Weights of a small GPT-style language model, trained from scratch on English Wikipedia: vocabulary 8192.
Each number is 50 + 12 x the weight over its row's rms, rounded and kept within 0 to 99. Layers, rows and columns count from 0. The size before them is the row's rms in percent of the matrix's.

# layer 10 MLP down (transposed), 448x160, rms 0.0699, rows 412-447, columns 40-79
103:43 43 57 50 40 39 34 56 57 60 53 37 48 33 69 48 48 47 50 20 31 56 58 31 63 62 48 66 58 54 39 48 61 46 47 36 58 41 52 66
105:56 62 54 54 42 37 42 43 37 36 49 73 64 45 48 61 62 43 60 51 63 67 44 68 64 63 35 55 74 39 55 53 40 36 32 44 33 51 45 54
100:65 40 39 71 66 60 42 42 43 64 58 45 59 23 60 59 58 32 51 53 57 52 41 48 55 70 61 66 43 71 72 29 42 52 53 55 41 47 39 43
100:40 61 56 98 57 55 47 36 48 49 53 37 44 54 62 45 38 63 48 91 52 69 45 53 60 53 45 54 48 42 30 40 53 54 54 52 74 41 33 54
098:37 58 66 50 45 58 34 49 43 47 58 50 33 43 59 48 47 53 58 80 51 48 51 36 46 39 56 78 31 76 55 34 43 49 36 77 11 46 48 46
098:45 51 45 62 33 69 30 40 35 48 47 47 31 42 38 48 62 36 61 57 59 16 50 55 57 70 49 69 62 63 58 55 42 59 42 61 34 53 51 57
093:53 48 56 66 53 59 44 52 26 49 47 53 33 44 57 53 38 41 49 63 46 44 31 26 52 48 73 66 46 46 39 46 44 52 71 49 55 46 77 52
101:52 46 62 68 58 49 21 48 70 41 35 49 52 56 68 38 48 28 63 30 62 62 49 63 54 30 63 44 55 37 52 56 33 42 51 44 53 50 57 54
100:52 61 53 45 27 49 48 34 31 52 49 52 67 49 45 41 42 52 35 42 80 43 37 71 54 49 59 53 65 35 64 67 55 50 39 44 55 51 27 57
106:50 56 54 52 41 48 65 39 45 57 39 43 48 72 52 50 53 65 24 62 68 54 41 58 45 54 36 38 46 75 55 44 38 36 44 48 34 58 15 45
093:35 47 38 40 47 74 55 40 47 62 48 47 33 64 48 45 40 64 43 29 50 47 67 40 52 34 43 63 49 82 72 56 64 52 65 46 30 40 49 73
102:43 47 26 58 47 62 62 54 45 72 38 65 53 62 49 40 57 49 66 51 39 28 55 49 50 59 53 56 38 54 57 35 52 62 40 43 67 48 65 63
096:38 43 42 69 57 16 54 55 52 42 42 51 57 53 26 51 41 41 58 50 56 53 45 46 60 42 46 56 59 74 49 47 49 29 48 45 50 32 61 63
102:46 69 47 65 42 40 40 47 54 60 51 42 58 39 66 66 47 61 50 30 61 38 39 18 33 44 60 42 74 72 42 60 35 77 43 42 45 33 50 58
102:60 40 39 28 54 43 51 66 30 78 22 46 51 32 40 52 38 35 46 58 63 58 55 48 52 47 65 69 52 47 52 56 42 29 34 35 63 68 55 34
108:68 56 56 51 71 44 50 29 26 57 64 45 42 37 55 42 27 27 48 65 51 30 54 51 54 59 59 55 41 41 62 55 62 56 53 37 51 69 66 46
095:35 55 34 35 42 64 43 54 57 50 47 43 36 45 48 63 47 58 59 72 44 52 38 47 45 34 67 59 49 58 49 43 50 35 42 47 46 43 53 50
103:45 43 26 36 55 56 54 52 51 62 38 63 46 60 56 46 54 60 33 52 62 28 48 40 51 66 53 42 51 26 59 54 32 55 49 62 62 48 51 49
097:54 63 53 55 35 54 57 80 43 39 47 39 44 53 73 34 52 38 53 59 40 55 54 40 36 61 64 49 41 47 63 72 63 63 74 65 39 52 54 50
112:32 63 49 37 74 71 44 38 59 67 53 38 51 50 56 42 37 52 60 58 39 35 45 53 80 61 51 33 20 43 45 63 42 66 48 44 63 54 67 48
095:53 56 51 58 39 64 34 55 50 18 38 87 60 52 45 53 32 68 38 41 56 92 64 49 57 55 21 61 51 33 46 49 62 65 42 55 53 39 49 60
098:47 66 36 63 39 68 30 75 47 42 40 52 71 17 48 53 45 56 51 70 48 46 40 62 47 32 65 41 52 36 53 69 60 33 57 44 33 62 53 58
099:39 26 56 60 54 43 39 68 52 52 53 40 58 62 40 56 36 44 62 64 56 54 36 34 41 38 45 54 41 55 39 28 44 63 33 60 72 53 60 57
105:37 52 31 45 47 49 52 48 62 55 55 52 55 34 63 48 44 58 39 42 65 74 32 55 50 38 63 49 42 59 45 23 41 70 58 30 40 55 50 52
101:67 49 62 26 55 53 56 61 75 74 39 50 53 59 64 47 50 67 39 36 43 46 52 40 44 47 53 53 57 09 51 59 55 55 74 56 68 50 65 42
094:36 36 62 43 49 48 43 36 50 55 77 63 36 46 31 59 45 44 58 78 51 74 68 33 44 51 49 60 54 53 53 50 47 33 54 47 24 39 42 56
099:50 52 15 60 36 44 52 56 74 71 54 59 56 46 65 56 67 53 50 46 56 74 55 39 75 43 56 41 49 57 41 43 25 54 70 59 50 62 45 42
096:32 52 42 48 51 41 60 45 47 73 61 47 63 42 26 40 47 51 40 51 82 57 50 26 50 52 42 57 47 64 31 34 40 58 65 39 31 50 37 49
102:35 55 64 40 48 62 52 59 54 59 53 52 60 35 59 40 66 52 72 47 42 67 48 39 53 52 34 40 45 49 41 47 39 68 46 55 38 45 52 71
107:51 69 66 40 57 66 54 55 59 58 53 41 50 69 52 67 44 52 48 59 66 47 42 54 18 58 37 59 50 59 53 50 50 38 25 63 36 51 59 38
090:57 31 63 23 54 62 42 51 45 69 52 58 35 56 35 56 43 75 39 30 43 56 54 63 62 37 47 41 32 48 51 73 25 55 39 48 48 50 43 53
095:44 41 65 48 34 44 78 40 47 48 68 55 64 57 42 41 44 21 57 62 44 52 47 59 36 33 60 46 76 60 55 31 27 52 57 44 46 48 58 59
099:42 78 71 35 52 27 40 49 54 42 63 49 33 49 51 79 72 52 67 42 58 43 42 61 44 52 34 38 55 48 52 59 63 61 54 35 58 60 62 49
115:43 43 42 50 43 78 41 48 66 58 45 58 59 42 51 49 69 42 50 36 53 31 73 54 81 39 35 58 60 60 45 42 50 59 39 53 63 60 66 30
097:60 57 31 27 42 34 38 74 55 49 52 41 61 36 37 42 40 58 55 56 50 52 56 59 60 60 40 32 30 36 46 32 56 46 50 70 52 66 37 58
106:45 36 67 64 60 88 29 57 67 51 37 44 44 46 55 59 54 62 35 58 44 76 64 56 51 37 55 43 46 41 47 45 52 60 70 68 55 66 30 68
# layer 10 MLP gate, 448x160, rms 0.0802, rows 413-447, columns 40-79
107:51 64 33 38 51 56 74 52 26 58 55 44 48 67 41 37 72 49 52 48 35 53 67 36 58 45 58 58 53 57 49 58 52 53 32 64 45 75 47 39
100:49 70 41 32 55 41 28 51 26 47 79 38 58 32 46 61 37 50 41 46 50 61 77 46 47 37 38 68 62 51 57 60 52 44 34 53 48 75 64 40
106:49 49 54 57 55 57 50 54 53 29 55 54 67 54 50 44 53 48 57 70 11 62 58 53 53 77 43 45 39 56 55 49 41 38 56 48 41 54 50 18
103:52 76 51 66 51 52 66 36 42 54 44 45 42 60 42 40 40 43 68 23 33 71 67 67 46 43 50 45 46 55 60 47 51 31 37 39 42 63 68 60
100:59 45 49 37 62 24 81 62 61 58 59 40 30 42 58 45 44 49 66 54 37 57 65 44 59 73 46 39 64 39 51 77 55 56 58 49 55 66 43 61
090:76 38 52 38 53 47 51 42 60 50 73 60 53 38 73 27 66 77 51 56 41 42 42 53 58 23 57 38 63 42 81 29 46 53 61 42 42 47 53 51
106:59 44 26 42 47 45 55 48 43 71 66 65 42 25 33 34 67 67 43 39 53 55 50 48 69 58 39 58 41 51 58 60 58 48 60 58 57 46 34 39
098:34 59 50 45 48 49 50 52 45 34 38 49 50 22 44 43 42 40 66 49 65 68 46 27 64 43 54 42 61 73 38 63 35 71 42 68 39 58 56 52
105:48 62 66 38 44 38 61 52 51 58 58 66 60 37 37 50 60 34 57 42 63 64 29 55 65 58 27 72 55 58 52 43 31 48 57 67 51 57 71 55
093:52 44 23 42 66 45 53 54 39 47 66 49 44 50 35 39 64 59 54 64 48 47 43 26 49 41 59 60 66 48 34 46 56 43 77 40 28 54 29 66
102:45 45 49 64 63 54 56 61 33 62 48 67 55 38 67 35 64 35 45 36 56 58 59 47 71 25 59 67 25 58 51 42 77 45 34 57 49 56 63 44
094:34 60 36 41 55 58 53 55 58 50 67 38 71 53 52 59 63 37 75 53 49 46 43 33 66 72 39 63 51 47 78 66 35 37 42 39 60 64 27 51
097:46 39 50 51 47 52 76 63 58 39 49 48 61 61 58 58 50 14 43 46 48 48 50 38 50 55 50 50 46 34 59 37 58 59 45 60 65 46 48 46
101:29 45 50 43 45 54 60 62 66 63 56 57 51 46 64 44 48 45 68 18 53 48 66 40 65 39 54 63 50 49 38 48 40 31 52 71 52 44 60 39
109:40 59 54 52 43 33 39 67 39 41 51 41 66 30 65 45 65 40 38 49 59 69 56 33 58 60 31 46 39 58 47 46 49 46 37 60 39 42 66 49
088:65 51 45 51 50 39 67 40 46 19 45 24 38 48 63 60 56 52 62 54 54 54 47 42 75 37 40 50 50 53 32 46 30 60 52 46 53 56 55 32
101:63 51 58 44 47 52 40 45 47 33 63 69 58 64 77 47 43 31 57 57 57 64 56 47 69 45 23 62 41 62 69 43 68 46 41 63 53 28 49 45
097:57 68 57 49 53 56 25 42 59 53 52 44 52 28 32 66 56 60 29 58 32 78 55 28 46 65 68 56 49 51 41 53 13 41 49 56 47 58 65 37
104:38 38 37 47 50 49 39 74 43 52 66 57 55 56 48 52 59 34 46 52 53 55 42 30 58 57 40 65 41 38 56 31 56 49 57 46 33 58 60 53
098:47 44 49 29 48 58 70 49 53 53 48 55 67 42 63 58 49 37 44 46 40 47 70 41 45 52 59 44 54 43 39 55 44 40 44 40 66 50 57 42
101:48 35 38 52 63 65 56 39 28 41 57 40 55 45 53 43 60 44 63 65 31 43 55 41 64 47 71 62 54 53 25 24 51 34 58 40 52 52 73 45
098:48 72 38 61 32 46 56 70 44 60 69 41 43 61 19 41 52 30 55 60 38 49 48 33 64 37 35 35 56 39 69 56 56 42 38 70 62 58 79 57
111:48 37 43 45 59 52 84 56 53 33 45 59 46 45 74 32 72 40 56 48 45 65 50 35 41 50 35 44 45 49 53 14 53 33 50 68 63 47 32 62
098:47 54 60 43 54 52 64 54 52 36 49 60 60 55 50 59 41 29 68 53 57 59 51 31 70 61 57 57 72 53 66 54 62 55 30 67 56 53 33 53
102:63 70 41 33 50 59 57 68 45 48 42 39 38 23 47 17 49 58 65 38 67 57 54 42 47 43 48 39 50 61 45 67 35 54 65 58 53 53 44 64
096:54 36 38 49 62 52 32 47 67 65 52 59 72 21 59 35 66 35 70 36 52 45 57 48 64 51 64 52 54 66 58 27 66 46 46 62 32 44 33 47
105:32 64 45 43 65 37 46 46 60 45 57 39 47 34 65 54 42 44 54 59 69 60 49 52 69 58 33 44 27 59 44 63 42 39 67 57 32 77 63 44
103:38 64 34 28 61 40 51 42 61 41 68 42 46 57 49 50 56 48 56 52 46 54 78 54 67 60 37 50 66 67 72 38 40 50 38 58 44 53 40 66
106:41 58 52 64 45 56 66 46 39 22 42 60 68 37 42 46 58 65 52 51 37 59 53 67 28 30 61 59 66 63 54 68 54 60 48 54 56 42 44 53
082:40 54 33 72 32 65 40 54 54 32 55 28 58 58 60 56 62 39 46 41 43 42 44 60 41 52 45 66 46 60 67 59 53 40 53 56 47 79 41 55
093:33 62 55 48 32 46 61 36 35 43 43 30 58 41 41 48 49 47 59 50 40 58 54 56 54 56 67 49 50 76 44 54 40 74 67 46 53 68 45 67
103:35 43 50 47 51 61 51 40 50 63 45 36 51 30 54 45 63 69 47 51 50 55 74 51 62 70 38 53 63 60 44 63 47 38 41 32 74 50 53 52
111:54 64 47 50 70 52 53 54 44 33 51 42 45 47 58 50 50 48 56 51 52 57 67 46 42 30 56 52 67 45 52 26 70 40 67 71 25 70 46 22
097:35 49 31 58 34 62 45 44 26 40 61 57 54 55 57 23 49 53 76 60 56 43 48 27 43 39 63 46 64 65 42 57 49 53 62 35 45 52 55 52
112:49 36 32 45 29 54 49 32 56 52 53 51 54 47 37 34 40 48 68 56 44 60 65 36 50 54 42 50 52 75 59 42 79 41 56 41 73 54 57 40
# layer 10 MLP up, 448x160, rms 0.0758, rows 413-447, columns 40-79
104:54 32 57 45 29 58 52 61 53 69 56 44 32 67 37 34 51 32 45 50 32 47 75 40 43 55 44 68 63 65 65 56 56 53 47 39 39 57 40 33
101:62 72 52 53 58 61 47 33 54 45 35 33 42 48 27 46 51 46 45 52 47 48 35 46 78 58 64 64 55 58 04 35 53 59 56 74 62 44 45 62
101:52 49 75 52 55 42 50 49 31 70 58 58 42 48 60 61 43 58 57 57 49 55 60 40 52 36 40 42 45 53 66 64 57 51 63 51 36 41 66 37
096:52 38 47 44 62 55 25 82 83 50 56 59 55 56 41 66 73 60 28 59 73 45 51 46 57 27 44 43 57 54 53 62 63 50 41 45 60 41 39 58
101:68 54 61 33 51 42 74 54 52 72 49 47 49 43 56 48 56 48 65 35 48 38 53 22 51 49 51 28 46 34 63 46 42 35 45 47 60 54 30 43
094:41 66 33 50 63 42 39 38 36 48 44 69 65 32 57 54 45 36 64 48 67 54 58 45 29 46 48 41 44 33 63 36 48 46 46 50 60 32 55 41
102:64 47 58 52 41 19 26 56 45 29 71 58 60 50 50 49 39 49 56 43 45 47 46 38 33 58 49 46 29 45 47 70 54 41 65 53 52 60 60 47
099:48 49 58 43 46 46 48 61 57 34 36 48 42 64 37 63 75 49 40 59 66 66 41 33 60 43 47 37 32 52 62 51 50 67 47 52 64 52 47 33
106:50 70 59 44 70 35 39 65 40 60 62 47 48 64 54 51 39 52 42 40 51 37 54 40 62 43 48 76 78 40 63 63 72 37 42 49 26 45 43 37
093:62 68 41 55 31 41 70 55 53 50 53 33 49 52 58 47 63 45 48 44 62 52 39 52 46 61 23 31 44 55 62 57 51 52 43 37 61 44 50 54
100:35 41 53 65 56 51 61 65 64 76 38 41 52 58 64 54 43 48 54 46 49 50 44 44 37 55 64 29 76 55 69 50 49 49 63 54 48 57 56 62
097:49 42 54 39 42 31 34 40 54 61 53 86 35 37 54 59 46 52 54 28 55 58 42 31 65 56 55 47 32 42 45 35 34 52 33 30 72 50 54 66
100:45 62 46 35 53 52 27 46 78 83 33 43 30 61 61 44 52 50 20 52 60 41 45 49 56 56 43 36 48 60 21 44 67 45 34 41 38 62 59 24
103:57 86 50 42 45 45 43 36 35 73 52 71 48 40 54 41 58 62 48 54 51 54 58 65 51 54 37 33 40 53 50 36 62 52 63 39 42 35 48 62
106:46 40 71 48 59 48 65 46 37 37 38 37 49 50 56 46 55 31 66 42 63 43 64 55 74 60 30 73 40 50 52 67 62 59 40 69 38 52 58 35
095:47 59 50 48 38 46 57 40 45 18 54 57 37 70 44 36 47 37 21 45 38 37 46 58 50 69 55 38 57 71 58 44 50 56 36 69 63 58 46 74
104:52 46 65 55 52 38 40 44 43 58 27 43 48 61 48 44 40 72 49 61 48 45 49 73 50 49 46 56 57 81 65 59 26 61 50 54 54 48 38 39
097:59 53 61 31 66 43 47 38 50 56 62 41 50 47 34 47 52 56 45 31 55 60 50 71 66 40 35 48 28 34 39 67 52 47 57 50 43 52 44 69
115:68 49 49 35 66 81 63 40 69 39 51 36 55 44 43 50 30 40 41 58 36 52 55 36 61 49 47 52 32 39 57 39 40 46 51 69 35 84 72 44
096:36 31 34 49 35 55 66 55 72 38 67 60 66 49 45 51 61 28 53 46 59 51 51 59 44 42 48 55 44 50 31 26 79 36 48 46 40 59 38 67
095:40 47 67 56 53 63 47 43 72 36 55 32 47 41 55 51 66 34 60 45 44 45 43 46 63 72 35 76 52 51 77 46 28 42 46 58 41 56 32 32
099:41 42 43 46 59 64 69 46 29 44 44 43 42 41 31 58 47 64 47 35 56 42 42 71 61 61 74 54 45 53 57 31 45 55 42 35 59 49 64 49
106:29 48 38 46 62 55 41 71 52 43 55 47 65 52 48 55 56 45 68 63 73 65 34 59 54 33 63 54 47 51 34 43 64 55 65 51 31 55 45 49
101:47 47 68 56 54 45 45 43 40 63 51 49 58 67 56 55 18 45 52 51 64 47 42 63 44 50 44 40 62 45 42 70 57 60 60 59 48 41 70 56
095:36 73 44 67 52 60 37 21 38 43 49 57 41 44 32 68 28 47 57 53 48 54 61 48 46 73 64 69 24 47 57 59 48 42 52 44 45 55 30 41
098:44 62 48 26 46 51 39 52 52 47 40 56 68 42 41 44 66 37 63 75 74 57 26 42 47 57 65 47 36 38 31 38 21 31 51 64 59 39 61 37
101:36 54 58 37 39 35 53 58 44 42 55 60 52 74 49 79 32 63 57 42 34 49 47 47 62 49 45 50 44 52 62 53 45 48 58 45 61 68 59 63
099:53 57 39 59 61 55 55 72 48 47 47 68 54 55 42 47 52 31 75 49 57 61 26 67 48 44 41 53 57 65 54 44 52 24 61 27 58 70 58 64
107:45 33 58 36 48 63 45 40 50 42 54 38 50 44 44 79 52 51 58 33 34 58 48 56 45 52 89 40 36 52 46 62 30 45 33 46 31 49 35 44
090:58 55 46 62 46 50 50 55 56 43 45 44 63 58 67 57 62 47 43 50 49 53 39 46 42 57 61 44 20 39 38 51 56 56 37 66 40 69 40 55
096:31 60 33 37 41 49 67 73 51 39 55 57 38 65 62 54 37 22 49 60 57 49 39 62 66 74 48 61 55 32 45 51 55 61 45 63 55 61 66 39
102:43 51 52 49 52 53 55 34 41 33 61 42 60 50 31 42 47 52 76 76 45 43 42 60 54 43 32 44 79 67 53 69 56 27 39 48 29 30 45 34
117:54 39 44 57 38 70 41 60 50 60 57 44 63 61 55 50 55 35 57 38 41 47 51 49 61 52 57 67 47 44 45 60 46 51 37 63 62 51 49 43
096:61 30 43 53 64 36 47 50 63 54 37 33 74 33 51 43 68 66 61 44 43 32 64 48 41 48 50 50 58 60 58 50 70 29 49 72 62 44 67 45
105:58 60 49 60 70 59 33 66 60 53 45 49 62 44 61 65 69 58 41 54 54 41 41 40 34 63 45 60 57 46 53 32 43 54 70 54 68 38 48 37